Part of a small language model's weights: 13 layers, LayerNorm before each block.
Each number is 128 + 32 x the weight over its row's rms, rounded and kept within 0 to 255. Layers, rows and columns count from 0. Numbers have three digits each. The size before them is the row's rms in percent of the matrix's.

# layer 4 MLP down, 64x256, rms 0.169, rows 0-63, columns 128-255
098:152108159163116154114129061076106137108147106187130119177127113149088097201063167113147093145107145070142126081087123133187057129165142106069159098077141119134199109142117106105167124096133134093127120141153140077136121160143075122100105190088185150138140168113186114129124100129124118123122131141077149080073123183163153205206103148141155107146102114138178116083128148141120137135169
106:125098101139100189177141135226154123130113138166147131136155111186179135092168120171169110130132199110161087086148141110139149163113133067141172166163122138107101162153139127149090206187055159182149149158168152103116115128141137122100167159136009148137159141103157122132144113147103118143164136131097143138117127099098207083064131106145161182139100133098063106161137115155157124148168
091:159158187121151133114151167101073160123133148156145133150129131151176109123128143123139094112129100122133142116083118121067153162153128135120121157148195102144155097141133095133077099147119128145109116133133105083137128089112158153134041098092146143108131081124138115157109142147123197186118101107140130157119131143143088034062149168150255084117093136145122112162115096079136102126129
097:101182134140066134187127128131153156093101165198108133078144142103143100081108092091162103113172201149153156140097111112122096095192137211144131150100178097128068172140091088126072138127124126139091169074089115158104096121123118112142147075140119099121127113149139174132124110097077137171119092098186090101128067160149159155078232138124149130151137086095133179133101131184146140175121
122:086141137112153138136110181090137141088086114143099101176109152141115152174146165095081132110187097095154191155115118142164064076105151083083069118138106170122161107116143078103123101092200147131113161132082119134083144151127091121114105170146118114084122134094102077117119156140114107112104112118089193116093143126186136248118106127080052097106130093172132127137128095099139183050165
100:140135107138108163191160119122162124166219132168112154064171129122163153100172132161116158176200148133119134054089107082107126117104111107169151112100114105107155134110133168124090115117099122150064164109138110127134146184065163084126100123151065092099151129174101145134129147103152177084125173139090093181131183208104153104173131164157084143095177103126122139115092142123079117136111
096:091122073104062132054148151086075144179169126106133124120082114100067100153080125146151136055107137124132078105124195122137099164129139154087062077107161120118128071125115107086077148085119145168179102123115161167109114136140107112149080165102119094092103165090127132081171120165152114156118090096141161062117175129157110074130126116081110134156100104179172162117097102070173142134094
093:121088084130207188134135114156108111170129084106114164161177111123176145122066154103112169118054122142154167181041136195109127110154116106128100150162090176123124129131083224157077130118126148078117169138159128193130148088117090135148178134114028136150121132167087125091163136146182183153089154107111132114177149125126145138162151130130100119089134059100127136192093126126108139098112
104:223130069111203100109142183158199140140139130114171093127106066113196160134133098150151080174133154142085133098110097139123129124115149190132151155119092078081128141117072121101144106148119117113127148184136135081130152110178096142115180141124110177161149092125114130101114134141187126123192136103141098129166067130106093069084101097139133091140162103095090123124149142061175132184118
102:156090150040097162157121162166120187139134128158132137150128111089150125112176119137120172134137156119140121142167143133082198108110059180142174159119157119132076132118069125154083115161080115075148140135122156131097132108112134122083153111093126160158150142128184111183118140099117130174147152105138102165163095096114097052198165139176115175156137109125123100203151129141126106149090
105:123086125135180150151166156161131173107090158155103163174122108148137139056114160166110121193162137152142084140187146153124177084141080130126194110160093114142129134110129163121039102124172075055094157104120134132143128081102088091127114129099134084139064112132079085125127104205118161092173133180098144123184109091186070126095096110174102088156104196088101101201150110146130150154071
089:126171186112183139143167112122125125128192139144115119168138142062123186104130149135080105095141096199107167138084210131150186091142114165193144095138158157131142173136148185122178107102126124140127130112125128115069159181111096110117155161110064128091090195177095148091117095128113161152116101162101147140129120122180105120169130091115093120120129126115128130128107112093067066146163
092:104147134135101175096105188139076108162126093110125120091172147082110038116123090094136113083089138104131195172090025063157085072123139162185118148122125116140199113106171153074126119169149122129149150125085160123087113149162129148120090094149171147104090061132145164135121089159103127106085115128148158052161131122157091185109117130113093113098121205122101158087104133121086118106131
113:139146111153097090161149125162133172095111094135125160105098099170130088191104038125152138138116147189063130167162163178094121090098178157159118127150097153119082114143118073187095163150126145204082111116124226128091178174187100105134153109126130135156159149121132165102116142105118142182107107127083089155121118122094163070141134078155146145113135124204133172123154139072077100119116
094:131149134124103106155103133147130116148159159097085084104140126131118137062203143113185154144149131154133190128121176174075204097141133091175060089186130114167101101157192106116121184142130172162146092170124161107136114146142083164150178093124168172173123142125141206141174149119111128104125120133123142095132103130117150070154122154135193130149114173104143149172094151116117170139151
111:139116098136136181104096122160042146112100130140202158156140179130109121226109106119118111110126133108183106160169170135146070159148102112124125113153115035095176132161101041091172129058144159191129162164097140145044081147120135114081165152123174144118116167144162075132133170146091120116121169075184104167189112177103145151107109096121182097128115112114097130154139091108096114121158
100:132115168144146133124137028132103085076132144085103153090095124164150126124144177147179154158143138141108178096118099133127079151143118124114099095129176155040065107099143193125127155095128118132102113069172127112120147145171118107111164113131097141098104109087121130107111117090109141121122150192159136106089111108100185152099155140082149142136132175140173116070116088130085120114145
094:133156129102157128136136125143138156090142110141137139091139111164188191180150152092140123103102104115123136152098096096129143109145149110109108144135154091147084077150101231126118177081124190100098095113130139120170079103106123176125133149096068132143122125119109089171127099086090125140127150074127123105111144094165128139179099105117173118107098073135102146089127119180128122099062
091:125114127096166079112128237110092095119100138146140123071105134132075080215070107103154110105188137125146110112114102123141126120111145146119161097171133146165142118139110114099148185123100149116081113168176122164131128149132180148123088131139156147147159167134142097151123131149141088122096154093148116120198152073057156152080119152126127147102114144080161119089138070153086151180143
100:122140046099127146152146118090097120134120057093097142094101114135088128170114134070098137128133093158121125114106139141115115107115100142142094116076133129091120160112150187095167080165202122113135149132167111101092134126169179080112128160144129125128127165114137106120100145145153104178160107173124148161161136143140158134154127197086129111131107154134093143120129137080138096103129
102:072173142090100075153093088108219129099138138138106128124073068147112101078153105185120145131087120120108100059127169157157080098130174062064143122096149154192183096163151165141137145157123127141170074103180068179121128114121123066154154098123160155124112200131159124129101157120189125104143169156138108138114102158079144148101136078173089113175150166113119129074108127139102089168154
090:181113119126204132137107147126116150169102162145081099081101126081141104110156156084110102147132117109129115187154141090127157163104144137155104139165120115166106150154104115165173061144092116107116145138102140142126144130103189142164137127075134116138131115148122083102114117167126185090118091093128113132134109072174109029099089141110145109150072126086108077142122105144157091117130
094:116160157178170147122196105119155177062118170150158100114137152093173165125110128106096174177117119098132178106171102103125104110056086134112091154134128117189139158137130113129161137098182113120082097174154079110128092147122066117135139123113116109135142141145084170144130124140171160174089164145117110112154054099119123232224174066125187130134154150129115147112179152082109171121111
096:093122158144082086137151099139081137122124157106138179138168173106109095104121104135114140212091120156144087123139171144135141121055128108124069124128183102092119166150096150147108100162127115132149177103118127150151126065170045074066146104150100112106199134126101100130115119128220153117166088153130134124158117170113100220119123112113160174128153164077140134113128122136103103120217
092:073160102165147144069112174093080167129112100144096126038097106188147130141084075106090167136118100114102166112139146118073027175175134128091093145106102096174169154171199062128138128096120121135113122122142147141179118143151176142114076108153163117121110112158110164096148144088162116112095128140096094084118115091122108158085135145062089162132136151167133130104076130121118187124104
108:138141161109116147107079125150099112075078097103091142124109131107147135163145171157093103118135181098146179147163168150128124143112156091148106071142115183113148092120133090154133093132122154133067120034133111114106132067135188151106128067129212144077155169088154059162121151160116059078063136120122117183079193142110133165070085192126160171146152192148125145068133122125153146108103
089:148104083125084114126170123140122102128111102124069108154107103125111151143130173105147130136086175082117129114149071116132178128097108082083111150090106190137142168125153130109147159104135122075192143130106111150104114100140135179150095152129182105143111177159193116110122103124198122123153088145158182184095097124118141116115183149141090130179102117147122138125123103169133124124149
097:174122163138084115150131158121113152115141161150164144096156096111127131105093113165094124125142112102166134152103077096096122140086149124173157169102095130191054095103083088134111114128112103168136122176096107137124089139121094160144108064173146110169186121097032118135145142121071141139156172091144071158076157194097112017172129189129117108173075163177144149110119115103149187127125
109:181090135130100118147097105105106097126117111115153126081096109136116095131129133153131028138142108115113123155183154120170126109054160126102152114105041040092106104097084099072127132162152100128089136122073111139130112114078118120128099137075183120102061062098105105131197095170170174074163129098112158179124166160104116162155128103077110089115142143109147093112073137102083136147088
096:090101130068106131120129103128152073110158111147095149171191142101148110100111110165153113151151171170147079127178139147138145174110100192110154129100077154108154110107130137100123116148129140171130075141129128107154102165093096094128128148135134113112096121179149167111142151146120146190144131136131119150164106128110155169155234179130136161146157170127146117184120155211143161127115
100:165132154106120108153153087065089127192130095136163089151134070090070138139175129096114116158117045130116185158147114169166166143100123128157120123130142152117137172105146139168102116061117139118139164121089158137150125144174134072115118021123123145140126119151150096093100123133149136116114149133132155163191143107126083147184079182089129104121081121160143118117158093098066190066140
099:144134113145106128100151083070134142072095147063129147148103160145107124108112131116090131052173126132113162103150145132144182115156121083092109103155056139134120063118148152154135126207190118113091133150117180120167144140113127113128124091117151105123139135129170112132174100129145102111111173087167139119161098074130143145145144124117139140141125105110255125160114176163141114156245
093:164075107104147124074081120058105132159151116120112080169142140155108143219178177120106104135152161119120114099077126164128122131093167156093117082137110075060093093086121129122161129116142178137109186104076153128087106153148173137124133142093108157112127097147067160133147147093052201142123118118108100106047106136156146001120133084123119146140140137146146131108140174060116094114112
107:102122164105182163085150167134106099169083080136118127170131112110193156122061065129145140094160111107138132120157138134100168113103098145132125240154109178106101144125206114113074147119104112138151052146109115129120151110047082183140139104089160115162160040081144100183081155104088082156102142162089201078106143127114064135114125169120157090132095103130142117108142126162165138111093
089:141115138152087156120130139143100129135136119102125159116094184144123120117150112163144105138126065155209140158086122153135155109131085168148148149122175087074065130140177120159179136192111139111169080205154060125154143138144137161145209162129141115171102092177109137116084092116143187130151186127148073146135138117162166097123167122123077187062137098121092119096100157151129070128130
096:134112078100163156122129179115138148092101100137132171153138106109128126118084122169104098111131124133080058107084216186195132104127123162086139138146079128096127132106079142125190099168078076104171103162114084137137156155093103142097123121159120155048127094111142121107064092114140116166103091095073088126069120129054172107069149165073143124140143110150131125154096128174136043115102
098:102125132111108097104124153108114091127104151084147118088158179118108071136060066153128137153114083100138034152140127148083127127157153108139174115131144105135096147063093108098116169108178124099140146131125163146153118155104185145111123130111178163112193129170125100146112147151123116140121163112093082104152126104131119048177165144146130114086148090127116129143178109149140217074128
099:095164140144151100178138130189128133099037143126091086114099106138141132081185154120125126166126160094142140139175080136208130133143099062161160125132113183069102168146107108140137112182120143095113146099109138161114157176180133099108137092105115137207137119121125104106138146183123145125134104092152150102114146153128135174052128105163138099061113105137056103144147115114121196116085
089:130119155181110095155163108119159157106083095056105161111103124155077105218125188103108133195059144119171132134102104166106139207137126085098156226128134152175129149136219152141148110113139092105163156101142132119132117139138110095131118097087117116087103183111164100098136143115078111104105113132141111097128150127155116110120107170112094095071177093160088129149178092093134141090145
100:126130184112092117111152137134182149138124121126135128189118100064187117107153132110141064114150085130153071169108107102150134137111188147123147164121105181118129184112224151188152077151160114158089125127113107117128127123137167112163159156119145128133090110156167143148093118121087134152088106149135166103125166059165163076117117185133082137111160141142136131148174107070158161120103
107:166086126101150103129102064157185101072087151137161103155132112137135126079105138143198170121141138130154104072164145109141180108122172201109069127136207144111125135117114104121114156130150115132128143112156143124155110126126209136118119167158090115075110122109076161185177140097138082163101130077125126137115113086119141182135170083131136145173166094135120116156136130210134075134143
103:108139061121090113136096137110134123120125112122110094084121109181109118152147097127154149172156106128079138205175149095184107105117102108132123110123178186139113123141194120153068162149111106192109071136133078113177092093037132095209177164072126073152104093162188133134090111154101150117092126145103162115150171131165125104163104145166074138112114095128152125108117095077160179134119
093:132113125174140132102149098111182104134178120086132113121119092096153146183140133109121134091103094051107156067168133077145076118155194186100090128093147100091169065139098137183137115140055112120212134101105170100137154104124138141188132140196149160120092118103131116127132122143076104102169098170134158127085128151107071185112120147107185165104144135072197100165103150162182101137141
104:059136127134143064138126102214166128148105126167098096163146166138108088059115097158110085126103099157154075096170110084114123129166176170148161138112069097171205135135150166132125164037110088141090126078128102106081130120159178105128136135114129145109117158174117136052071155102152056063143110118139159129127139157126156160116133160157092143186167203081135082090173105102091128160122
099:134153110091168125146140127106121144121148112105062081132137151093081149139113059125156072078148169112110125150149066149123109235182071095102122104121123145149149119150121155125255117129091086075102068172118132164185140069160070105126139144131054096172089078127142090141134149065125115122114135177143146152155152147130123122098097177111153139054098122087120140111124137163141107107130
113:153090175134164122119110126114068101202199148143170152137151127121116131130181176156088178086107139148121174139126120132117149068175112138157164139154178082151126085139100094175141100083114117151179118171107145122171151143136119097132166167117101104145178100166135196163139183151110084154142154119137074147174132242101149084094086125200196160176174157112092162148189132127174085121144
098:166159174146115111126100137154114109092115105095138116105079131122129116114117170101184115127068149139124160144145060106120091118147149118152088099098177154164075108158101134118120160116117180107150110130102134162168174119177194164117097141144125131078079149101138119146140121134081069180123132111141140153084101150126145103139079176083139082145160126196118159063126151118170142072140
107:123119107215112108092161144132162116195168140146145123170150118170128094069137127099156178136143112121072112164052079107099162130109091157197133066130135195147156145137190101107149108102163184063095124136162137143121093118100078149080119127132154135209110149087160103101151120067143138076133137150128128112144109149189095066068152202124079122104132130192061153151147117114159174115100
111:144152062128098104072154140052173114180119046090125132141131102106065119167099095104126175143120069179125116183116124119148109150183144117140097132134127125127188109115100153114142101112174145099101138117140177100148135139112134149147095135110107139150138077094141139153180073110097144176153112153167188092118103125104129096255056107126198132095134075123161131150114145106133180076108
102:136138139082116150115113105124137120166168134117121138135142098113171118124093178109140159113126128117151156105128105109052115125102165118091196142140145157145182101182155157094136131138198130151208134133130091165099176127119162133168120100127115104116099100164117132102117133105141152139166054095119149123139197140132159141135092163118069134183122163085135192136148114144105117087198
106:179099109152134153152130099187118162109118149106167173162143138171145129061167089222096149140128143111127092131129172171146163156142098167113181122176173165157115141158085077152121104139061101193148089076135117133138158143125112128104168159132104145141175123130120186126124109150153101117101196204163120180136147114105146098090128076155145160165125122100090122140144140156093076191149
099:129145181144154121116075121125171078136141163119108165115166144160153099155107207149082148132088174229114090128089101150112147144157117135126091148059092085139176140130097172110112109130149121155081162143142143152125164135188078132075127118114149122085128171124104152144120144127075136135105113114147154141083122141143106213129187107108089162167078141151178144083103132157124062099136
090:137117115104132135155073118165129121117144124146177124131193171165153169063152092134145132133115126181115192143077081107090081126168111118188094105143140054174120165123093074105020141144121135153207101121111151125146132133123155153104114149141112101084188132121131154121159140175195087118123199155172095146153066135096164183111182067097095140151140132146111122129105095147149140173167
094:063146082169156095093079101107078200150095131112149136127131207178131171131109101143123107091161099096158090148201125134145170123173168144115114187138085137051088110098080116121134158122117114120144141143126093091097144090089183120130117185153116137178172159082112143138129128113100103147102135118081120080148082148097112108135117077146156111125081044138136093132178157160158103112064
115:092141115131176110190155193114138114133111142145148100066096165097116176098135177087158183120092165138071175126179143124155123122094133142142090167107109153135132125186167153124109166119126162201130109148123098085094124153160131110114094129149115186151160179120097100139082136085150147124156058166127060191130131081144055083119102027127113126110146124159111103122131141098093039118123
090:109114132115101148131122139083068105163174137150132137113181129133107169087157087197131156130172102120120083127111130042114161131135023081101143097106116082117152127089134175154156097121087147173089097083120095111149148132123114172147097111141145097159115086155077150150172112113124110119154091089175144143109156128171058081242112122109186104091119121147137110121052154180156177182110
102:090114117156105156122128084178198099130146124122131114143075198153118165098137080138150024150120165136133059125132128147117073138108103108169121102121115084121161127069140105110186140107118134068146159112146092150141096129134123165151091255150108138106115125141161143106118160098135078111115117138130126120080107108133137134086099129107129139128102090089085102137185176116163105129109
099:182137150115129204117143138125149125120084104113127185159134108101121092211136168118125156159116096167132130118102118174178079114173137093145121144079148142127105118087128133149109104128144102115189138129147157086102133085141099140198083146189168085040146163165105173153011099174131135137131116159111091114142102167136124207158136107129133107068119158162151105156134143129136095144051
096:099144131140079072129143107139187116083136183093102124136097111123120135132162094154137128082177111163082214119119160100111109164098176084114123166137108129127102087124094139140138163155136159177142127164128141121076099149111133175142183089192144089141102157095134155095146149140163127076159110170129122129118125126095143161079147082180100119120187146145157149066109134126088130140138
098:116133112120124123119083149100147163113113127162146090112144138147157178140159117099127153126064127110127068134153150118105142163111083099141171142157129188164129142167158214130152123153107151131115156135152106149171148102105214192132113078126144122157116075120123114153210138069048126102115083068127105129135150024157114115152089126170123116142145147148152112117126061151112145103149
107:138131125143121140135091119190125184142150107130200163099152117147083163191115076089124170080076132162150145090110114141061203129144126101169180100184127074150087228135146111077210120148129116161090101160176123097165101119183156126168118133131137136145135090113108151148167133083169170118091130122138104161131142104122156126091150144152123147095122142116157122149109157106149069126137
097:117166119154099099117154111135134078160170173146134097186064122147077106155115202120095121104172114090149077121130132068158120145123146151138197165118190154157130107141116109149142114122176123068088168113097148186123098141141120134073150110091148146139128157120119125098119140143187097130159103139108127156158157141078067138134147041128086116159057130132117132155171139111084178214142
096:115122139177118083134118108090092079141154156112125107168117139094132127105117147116104125148123198072089135138134133149170114121137122138081096108126117136130126170109148081159130119106068093082178131109133105046145110136061078086096055077169154157133170166107170134168079098127111096130164159124110209102051113174158092182175121166151109147147131111107107100152147199106180120150167
115:089143175096143107151125116126123135123144143151120145141139149090157166064134113115102121104124066099094133099109134106172118109098104115102128105122127166090188130121118076115122173075116118076134112110138092126109120112113124112164156138156083120181122084075145100075153102156110140090177186140109158122156171092167140201121126087136110099141144090079111143120075169170108150169110